{"n_layer": 15, "d_model": 160, "n_head": 10, "n_kv_head": 10, "head_dim": 32, "d_mlp": 1280, "vocab_size": 3179, "activation": "tanh_gelu", "norm": "layernorm", "norm_place": "pre", "norm_eps": 1e-05, "positions": "learned", "qk_norm": false, "attn_scale": 0.177, "bias": "all", "tie_embeddings": true, "parallel_block": false, "init": "normal", "init_std_qkv": 0.0418, "init_std_o": 0.0, "init_std_up": 0.0418, "init_std_down": 0.0, "optimizer": "adam_variant", "lr": 0.00199, "lr_mult_qkv": 0.4, "lr_mult_o": 1.59, "beta1": 0.9, "lr_head": 0.00562, "grad_clip": 0.5, "warmup_steps": 458, "schedule": "wsd", "decay_fraction": 0.63, "decay_shape": "linear", "final_lr_fraction": 0.0, "batch_tokens": 32768, "seq_len": 1024, "doc_mask": true, "train_tokens": 220800000, "steps": 6739, "dataset": "wikipedia_en"}
Each number is 128 + 24 x the weight over the matrix's rms, rounded and kept within 0 to 255. Layers, rows and columns count from 0. Numbers have three digits each.

# up: layer 2 MLP up, 1280x160, rms 0.0851, rows 781-818, columns 80-159
# down: layer 2 MLP down (transposed), 1280x160, rms 0.0649, rows 781-818, columns 80-159
up781:152178084143114123086122163106092136098153126138079091120116147119110157145164156115103146114129094139134155131102105111092130108100149158158126113138100144116119120152100076131133124125097144100118145110104146155158075098127118087154091141
down781:125126138103129151157102106117166153115130145134134136124119026140079145109147125119144117127091093103153144136157093150144104136112118086125130104117123131140117129128103111147121110108163153139150121105085140127098126105187124143127100123
up782:117114129129132127110148126127127118132122116109129131117163137131148122128137132131135130115135112134126125125105123133127126132126122131127130120111130130133128131131115117123133125143131120122133137145122139124121133133131130135105149136
down782:130133128127129130129125133127128128128131133132121127129126129132132132132129127127126130133136129126128130132131126131126130126128128129130128130129131125127128128126130131131131128123131129128128122117126128132130128129124124117133122128
up783:080117105147102090143146113139129100107130109176090095130114143144118131175163122103105068100106126160153109118138092130058106122153147109151123015117108143115130168120118106144127112127085138103131167087107150172145091095128104061126154093
down783:107131099102131162132054123117137072122113136140132133112117077141121126154104131142143112134141105117104118078100137162138092083126107135109073120172178105122115111135178134135109130090100136159099136132105136145130131073083091127149083121
up784:099150132172122084193110152119125101080156129148118139119183088180140157104158126134115134067088204148123105146134166108157150135215092112123115129143166087093155158154116102069090108068091142052145156116089103111089124096108067135158143131
down784:105148134134166172136091107113107137186080139111126127162133145176168177106191140132127103084130140091159109106159102073057094127152123141159127175158184084152141176111163154107112134134149115090132171152085111050126107079142146119167057110
up785:071104149151145104184102147116083164086139133117085149149132138174120161142134139239089075083123156146112085144134139107166118122183109122138119145105123099089103146164169143074119113092116121093178139095131113157123130088099110097170108148
down785:162093135100158128140081084125104118157170183117169114133103177156142160101156154149161127069146125093137112145129073090037102163136140163121088152164179113113137168151118160157092137177136116142121166176132113131153129081144106140133096112
up786:133175126135118118121109129096121120098140136148094145139126121136169105134115136135094113151156103142142091153083106108126100130163163172129143101129141174112097170161203107118181108122122146119115096114113167140123146094132103143129121145
down786:152078118108162124171140106122216124136155061080147150124105055124132091176098126120107166114098135135055189095138158163102120136127139116112144100139128136130140119151077109123115156117139109159138138070154120173153217170207112117090127150
up787:137112125127145127153123145133118140098155139122097126117134164138143154135142149122115158099122121134129106155132127093113111142109129142140118134143118110107148153139112124159124101101096136143110141106113146144139106118108125106156150130
down787:109122142140121111124156084125142139118111145169105148110118161150151140133138140120108137098137128162119130140124123092131121100141108143131142106132132129115147167139139110132128117097118150113116146069115145156097124090105142081166114132
up788:122096112146105122118116143093127149110151137132124125117107139130122152134149165116134151121149108144137130144132117108091107157116141120149143156132089168110120124158119122129108101100122144146112131121107155163135088102102131104147132128
down788:121091135121115134120147115139105131128096138123129117105130125148145150111146151124112160074129126123144102125153108122120172111131125114118143093102143098120136163110130126126122132108128166123129126128131123140070121093071137133150144136
up789:064135141173123141125113171118096201085122133124056119123070184129164140171162137149115098113115141147114086162128138083177085148065117144159133213138080103096146156167137139114171104108137129165149131099118140189124141084110182075149137153
down789:155050141121167090140106089190128125093146143136122116164162176115148121094104167126112136100164076075085130184116115103112137154126140186092172037160182072144155171125127166186106124149103104075126159206066109171170161047162057104152159156
up790:149137147148123124150103147120125121124161126107099121124134144125127145129128136107130131104118127149135097156129138088110109134111136162109130149123126121112134153152099132142135099115111134141131130110116143125117116105136120099172143123
down790:094117138144147115152133102123143151095110153143117124110146120141143133123150133122093134085121111137134133163134110095130113132147131143125152111139119127132133157147127127114120112093115141119101131090092137143099133105136126097155155128
up791:126129146119138131133120126143115109123140129116120119134130129122110116121123122131127101144128137121128140128153137129154125132129126121115134126129110111132134123131140143121132132137126124125138136123134118127099132123131129121137123120
down791:125129123131127130124128130129130129126123129129133131130130132125123128127132132130132128124127122128126130125125133126128130128128129127125124123128130129131127137129123126133126128126128128129124132132126131130135126129130134131129126129
up792:155091117142145116164103143127098140100148114123104119116135137146141138118136146094107133098140124135134114159102139104116115132108134145144129145165134129111144141149117128119108102111095154119096124116105154142160091089127091140146163125
down792:139146165136145133122154098129131136129089122132098150121119114151157168108174155131130151106107117136134142104127135111132131122147111151123122116129141150104132198122136108132101137105127155111122178085109151140109133083120130073180111143
up793:143114140142139093132175122139145138107159116150140124102110139159085147119108139120097134119134143174131173123167096080141102101115163119120102121076134141101130152147155087149143112165093144119189121075116174133152054145123127143141177111
down793:107135106160128136125088134147123170127143169151109136137129214153080122147132102130112132170133133144128139156171064099134129080151114155137138163168170125096123107140118115126119122069101137075128089067079157167106139109094099116143138164
up794:084210145129137141139101166127097120133169129143127098096093165119117092143147143092086094141134167162140021146077142090126085136177133182135129222154081157104092185195166148186197109117114131095164133128114132151104117119147156101133064143
down794:162057168098154101189121099118117147077200102130092136138095118116168144124157153113122158065137095148060146063147118161094155160122125126122167084144172101114144110136081132107123121072136127145107093131089091180126236098114131134151130149
up795:122105096128146116133129143108101146104162110139117116114114146149125146133135140091130136117151097140147118167140146105092107167137134125151135132150093139100112130157124137143145086090117139156105135118118167157122080098105129104159142148
down795:129089145131105139122167110133110130105073124119108109107143128139141145108170159131088153098110121123137121132160094137137174092154118118134135079098148117123138169110151102138106127120101179101122133119135130135072110076088121108142151159
up796:158096106133102100133134116122140112119138123182102110116111147141145127186150132109112100076104150171117131121137131115091109120157132123154127045125128144096117157138114086166134098125066126086162152074124132126133073111117094089140178104
down796:090131110127123138100113090115165101129075141136154144112106123144155121135080123124133143134146084103120081095144107130129124066131101132115094157193190093105146122149178141140106122063117141119107125088117133169085115087065099117158125122
up797:097143167116144152165080098109119135115119117113149146155135080104126126066153104096169165081116155120103070167136182062135115131133102157120138187140133174119121121135119165164102074100139096149122126126119135145093101117145129119119129127
down797:105146148115185158115096110141123103131141092134180149097122107096114046092118121118160117172129127145105116098146098171168088124133107105134136107123196157093166147158117109184135099119105083151171137186108155123126171157212146128109103131
up798:144103127128142129154121140124111128105137123115113124120127151129144150134143135111124138104121125143149130158125114097123129145134141136151142132132120147118128132141103112120109124116093136119115120111116149166167120101132119118149153137
down798:125092135127139132134143112116118153112135151157123141096108130160155143117126144121106129102151123156131115132146120066117094094149112144132124116123112127101138190132145122128126110102118144111124127084089138117116114103086131106155100125
up799:122106127124129124143111128137116154127157136111109119109122153138126154139149138126131115113120141150122087155120125109120119132126142152141139144146103140101131158148121138137135113124103140116127140109113148152139117105116110099159136141
down799:107130127124131097148142130120121136114120139142123126119131141145144149122146140109094133080132140148124129153119118090127107115139115144126142111114133137118129148143124128135127105103114150131118116096123159137101132097108138106138125139
up800:145097119120129125143122164123106132104137127130116105131139148145144160115129143085109132103137111132128138156110145097108101138108114150134138132151115141101131155159100139126128099125103130128103121110125148142152107088117105125150169134
down800:144112165122137125118159092126139161119118131130086152100121111154171159111168142118134153113134108134131142123141157103102134120142102154117137083124135138117135158122150080142096146093100148127104166098125158142078131078083148084153120147
up801:149111088131128143108154144128113128121149149126095106147131150133151123137124128116127134158133098119146151121118135139113126145148132112140135109108116124141122126156101118131093100140146186108119110124137112143153095098096122123126120130
down801:109117135103125128126144139137161120122143146110140127120160139103142100136142134126112140137093073116117134157118137134136127121149131102122116115116130148120119119175120089172140116116098136103115146127104154114132135119090145135118175150
up802:139170118133101085109153110118068152121137093183106084104119140150146137188138128000095096111122118173126162140110101138070090150170128128128120040117100178112081147131143080182109091080059137100133130126124130133126136097131134066132194142
down802:130121113148099170088181115099149114163124089134103163114111075144194113133050173129124129097116064116137078105164166119119113093102132149086125093191197128097162121148180132148088169084135125139106147144134157148092081087089123131174134154
up803:139100105140111113128146135125133170123141141143121119104069152164087160142130150112092113146115132178173152146140082100107104123151154132141133151121088158096115133149153130110153110135087160116137096092105164136133085133106117113161172135
down803:099121104139119125107067104136117149143074135137124148113091155149116155164119117130121182117145123130125123139179102150123127056122106156143133125153111089122108149133130173105099125097155148109123090071106144159084114130119131132093164155
up804:110115129133161109126119125152086198052127070132096053132142130188122160165158136089116105090109089110119135179124073103166116169079125121171139071119159119093143138151133081090072101107126098160116127076107141164165092110121125123159177134
down804:188066202144160159119146122132144118104084116109137166136106143119150143106135139131083123107103110121086177088105162120116160142141141179108114123160125104136115138109184048166101131158115113095100220097143145180133110095118158124205168145
up805:093102126107122116121135120095105165097171117151128112103130146165132143144149136100122128107155097136137122165127115128069101164156141123179178121122089146116133154159138142133124094061109132146139112109124129149119093109120168092165159148
down805:193107124140102156099164112141110154127091122095084125111116123152152154096142134137128192137114121129135127089142136153121142084135119116107119094150180153139136140102146100130108126130105170104131143145149145135084117114094143105133137163
up806:131150124144108119123116134102144135112139136148101098121113170126103139147144152125116167122155094153133115135122108107091103150138153126138130146154124202119147117146127131158124103094111142119120181094116163136115099115126135116136146156
down806:117049141133104144135131098124115133119129165117138133098123119147165117126115134122099176096162137185149129108174129116110152122153134132125155113096139073130134150114134140152097131099166136150125100100115129134074106145065126132142122124
up807:107131165138127141172114137119132138135152137108115145108114142120151145129141136107132116102128126153114095161108146101128114132140114156129112137130132132102110161159104148143105100130113116111124115124123154142127131110130135122142169151
down807:105138122130124099133136126150125145113130129136112123110134133135140127110150130122116133082157129148116136166131129091124116131122124163108134116121134122131118145125113130113128111109088155113105133109116167131094124094115130101162135132
up808:109105107126124104146142116131096133098142112138132108106138126157131128166116155042089121117124148132120155145103107119092116156137126133143126075140136131110141129136124093090108096105095130143115167106124141138169118097159104138146192113
down808:168118147139143198107154117113124137131094118114114163120127081155158145119158176110110133135129082090124189108161145112143129129153126139131091119136144113111116157133143085140087146143138139100115171073154125142150128076068131092177101131
up809:165120074125132110112163124132117131117124119088119155139123100106132169073088154086128112143143113124152165131138162148130117118061122123116138151111143122117133126139101132122092114128128191116105134132143125132144116114089118129130142108
down809:147135109118118133131138139122129121121127131124128145131137128110128124106127125136110127143129116131123125160127130124142114134134121131109125137110123139122114149140115121106120091123113137117125130137134126113129132121110129119125131132
up810:135152122135128113114135114113136138136125151119130130140127115126114134143125132132134143118135139135111127124121136127111126117137125138125132126122126109130133129123125120141119132131133124129134128133135132128118119126129126135131136124
down810:125125129128125125130124130126128129127128131130127131126130130129130125126130131123124128131124128124131126130131121128133133131121126126126126132132125133123121124136134133121126124132125124129129126122128124127132130132129128124128129128
up811:138110136132114123166112137124125151125157123127109138130141139130130149107143148142139136104117135150131100162127133095133116140126119148122128136129129134100135153144101148134117101111100115131101132118120133137119113118138111110156160132
down811:101122150124132108147134117121135141121122142142112132105132140132146130134156133120100132078135141154125129156113114083128122117126119161124141107135127140122143159146128134128123105119108140117103122103115151160105115083123133092159157126
up812:154188194103121149178119124119140143134134116090129122103160096137139113122127152149183116104150137138091114178083147079140114127152144154111106154122148156128120116146095167176128094100117100141118127117129127130120109120152117128143134136
down812:143136144118130132095119121152139135124167128118136140113129132130121088131103134117172126133120121151125123105112113153143119133123126121124139129112140147140134126115142100173109137106126106147115128119127116124134135159166130146176093132
up813:122129124129128127120131129132143115132128137132126134140121137135148133133126135130132132131122123129118117129124125123125130115130134131124124137125120130126118125123128120132142126127125132117143130130119138130105127127132122126134118123
down813:129125127125128129129123130132129127125132126128132126124129126121126127124128128127123127130130132129130135129129128127129129129130130127126126129129126127124126128129132128131128129128132126130124131130126127128130129130125128128124129130
up814:141117099128151131118156134131114126112147124105119143156104118130126155114097142142127116139121111131150134150122145152095121129072136128116137118123142113109139146147113139113117105149107168126123114126120136121124109113098101119111112135
down814:123145143104134126132100128113142142128147148129153136125138090122119105166147129144143146128118126117090145047132138140143133131142140112127126123128130157154129084085138145163118200119164050158127105101153124115137149154104131116098111117
up815:137121126131129112111135135117117127133122115122135124120158130120119123123133129131133148121129126134123125125125122136137128137130124125116117107123138135131137131130114125128124125141130127120128135137118138124113130130131130133130145135
down815:126127129127128128130126130128132129129129130123122129130123123134133130130128129128128130131131127126128131133130128129126125126127126128133129128127130127129129123123132129126132129123127130129130126122125128132127125127125127124125120130
up816:120141129126119133115143117114154125133126143127128128145133131127107132130134134136130119133120123128121122128118132124145132123134131124119128132118130114130119126125120118141128130119128132116137128127130130127130127125128125134129133126
down816:133126129127129129128124131129128129126132126128129127127124126126129125130121124126126126129127130131128131125129127130126128128130131129130129126127129128127128131127128130123130132128129126129127127129128126125130125132129129125126128128
up817:111130124114137139146117123108114142132127108131130128109139120125152134096114131131118134122124126124139134124123120120127133130128133125117124140127126128130136128130116143125137126128128133128123129125129125127125129127117160125117116121
down817:127126126131132130127128128126127125127127130128123128131124125132128130129133127130134125130129124128126128125126130127129127126127130129129129124126134126126129128122126128128128130123128127130131130127130132128128129131128128130128125128
up818:119143137135133147128123126139124135124131128131126136143115114124122132124115119128129134131124139121123113132145133123143129114136126130120132138112130121127130127127124120134133130117127138132133127120150113130116127125139134127135114127
down818:132125127124128129127124131128128128126130129126132128126129130126129126127129130125130127131127128128129130124130126129129128126126127126125127121130130122124125130127129127122132128123129127130128134134128127125131127131128129132121129127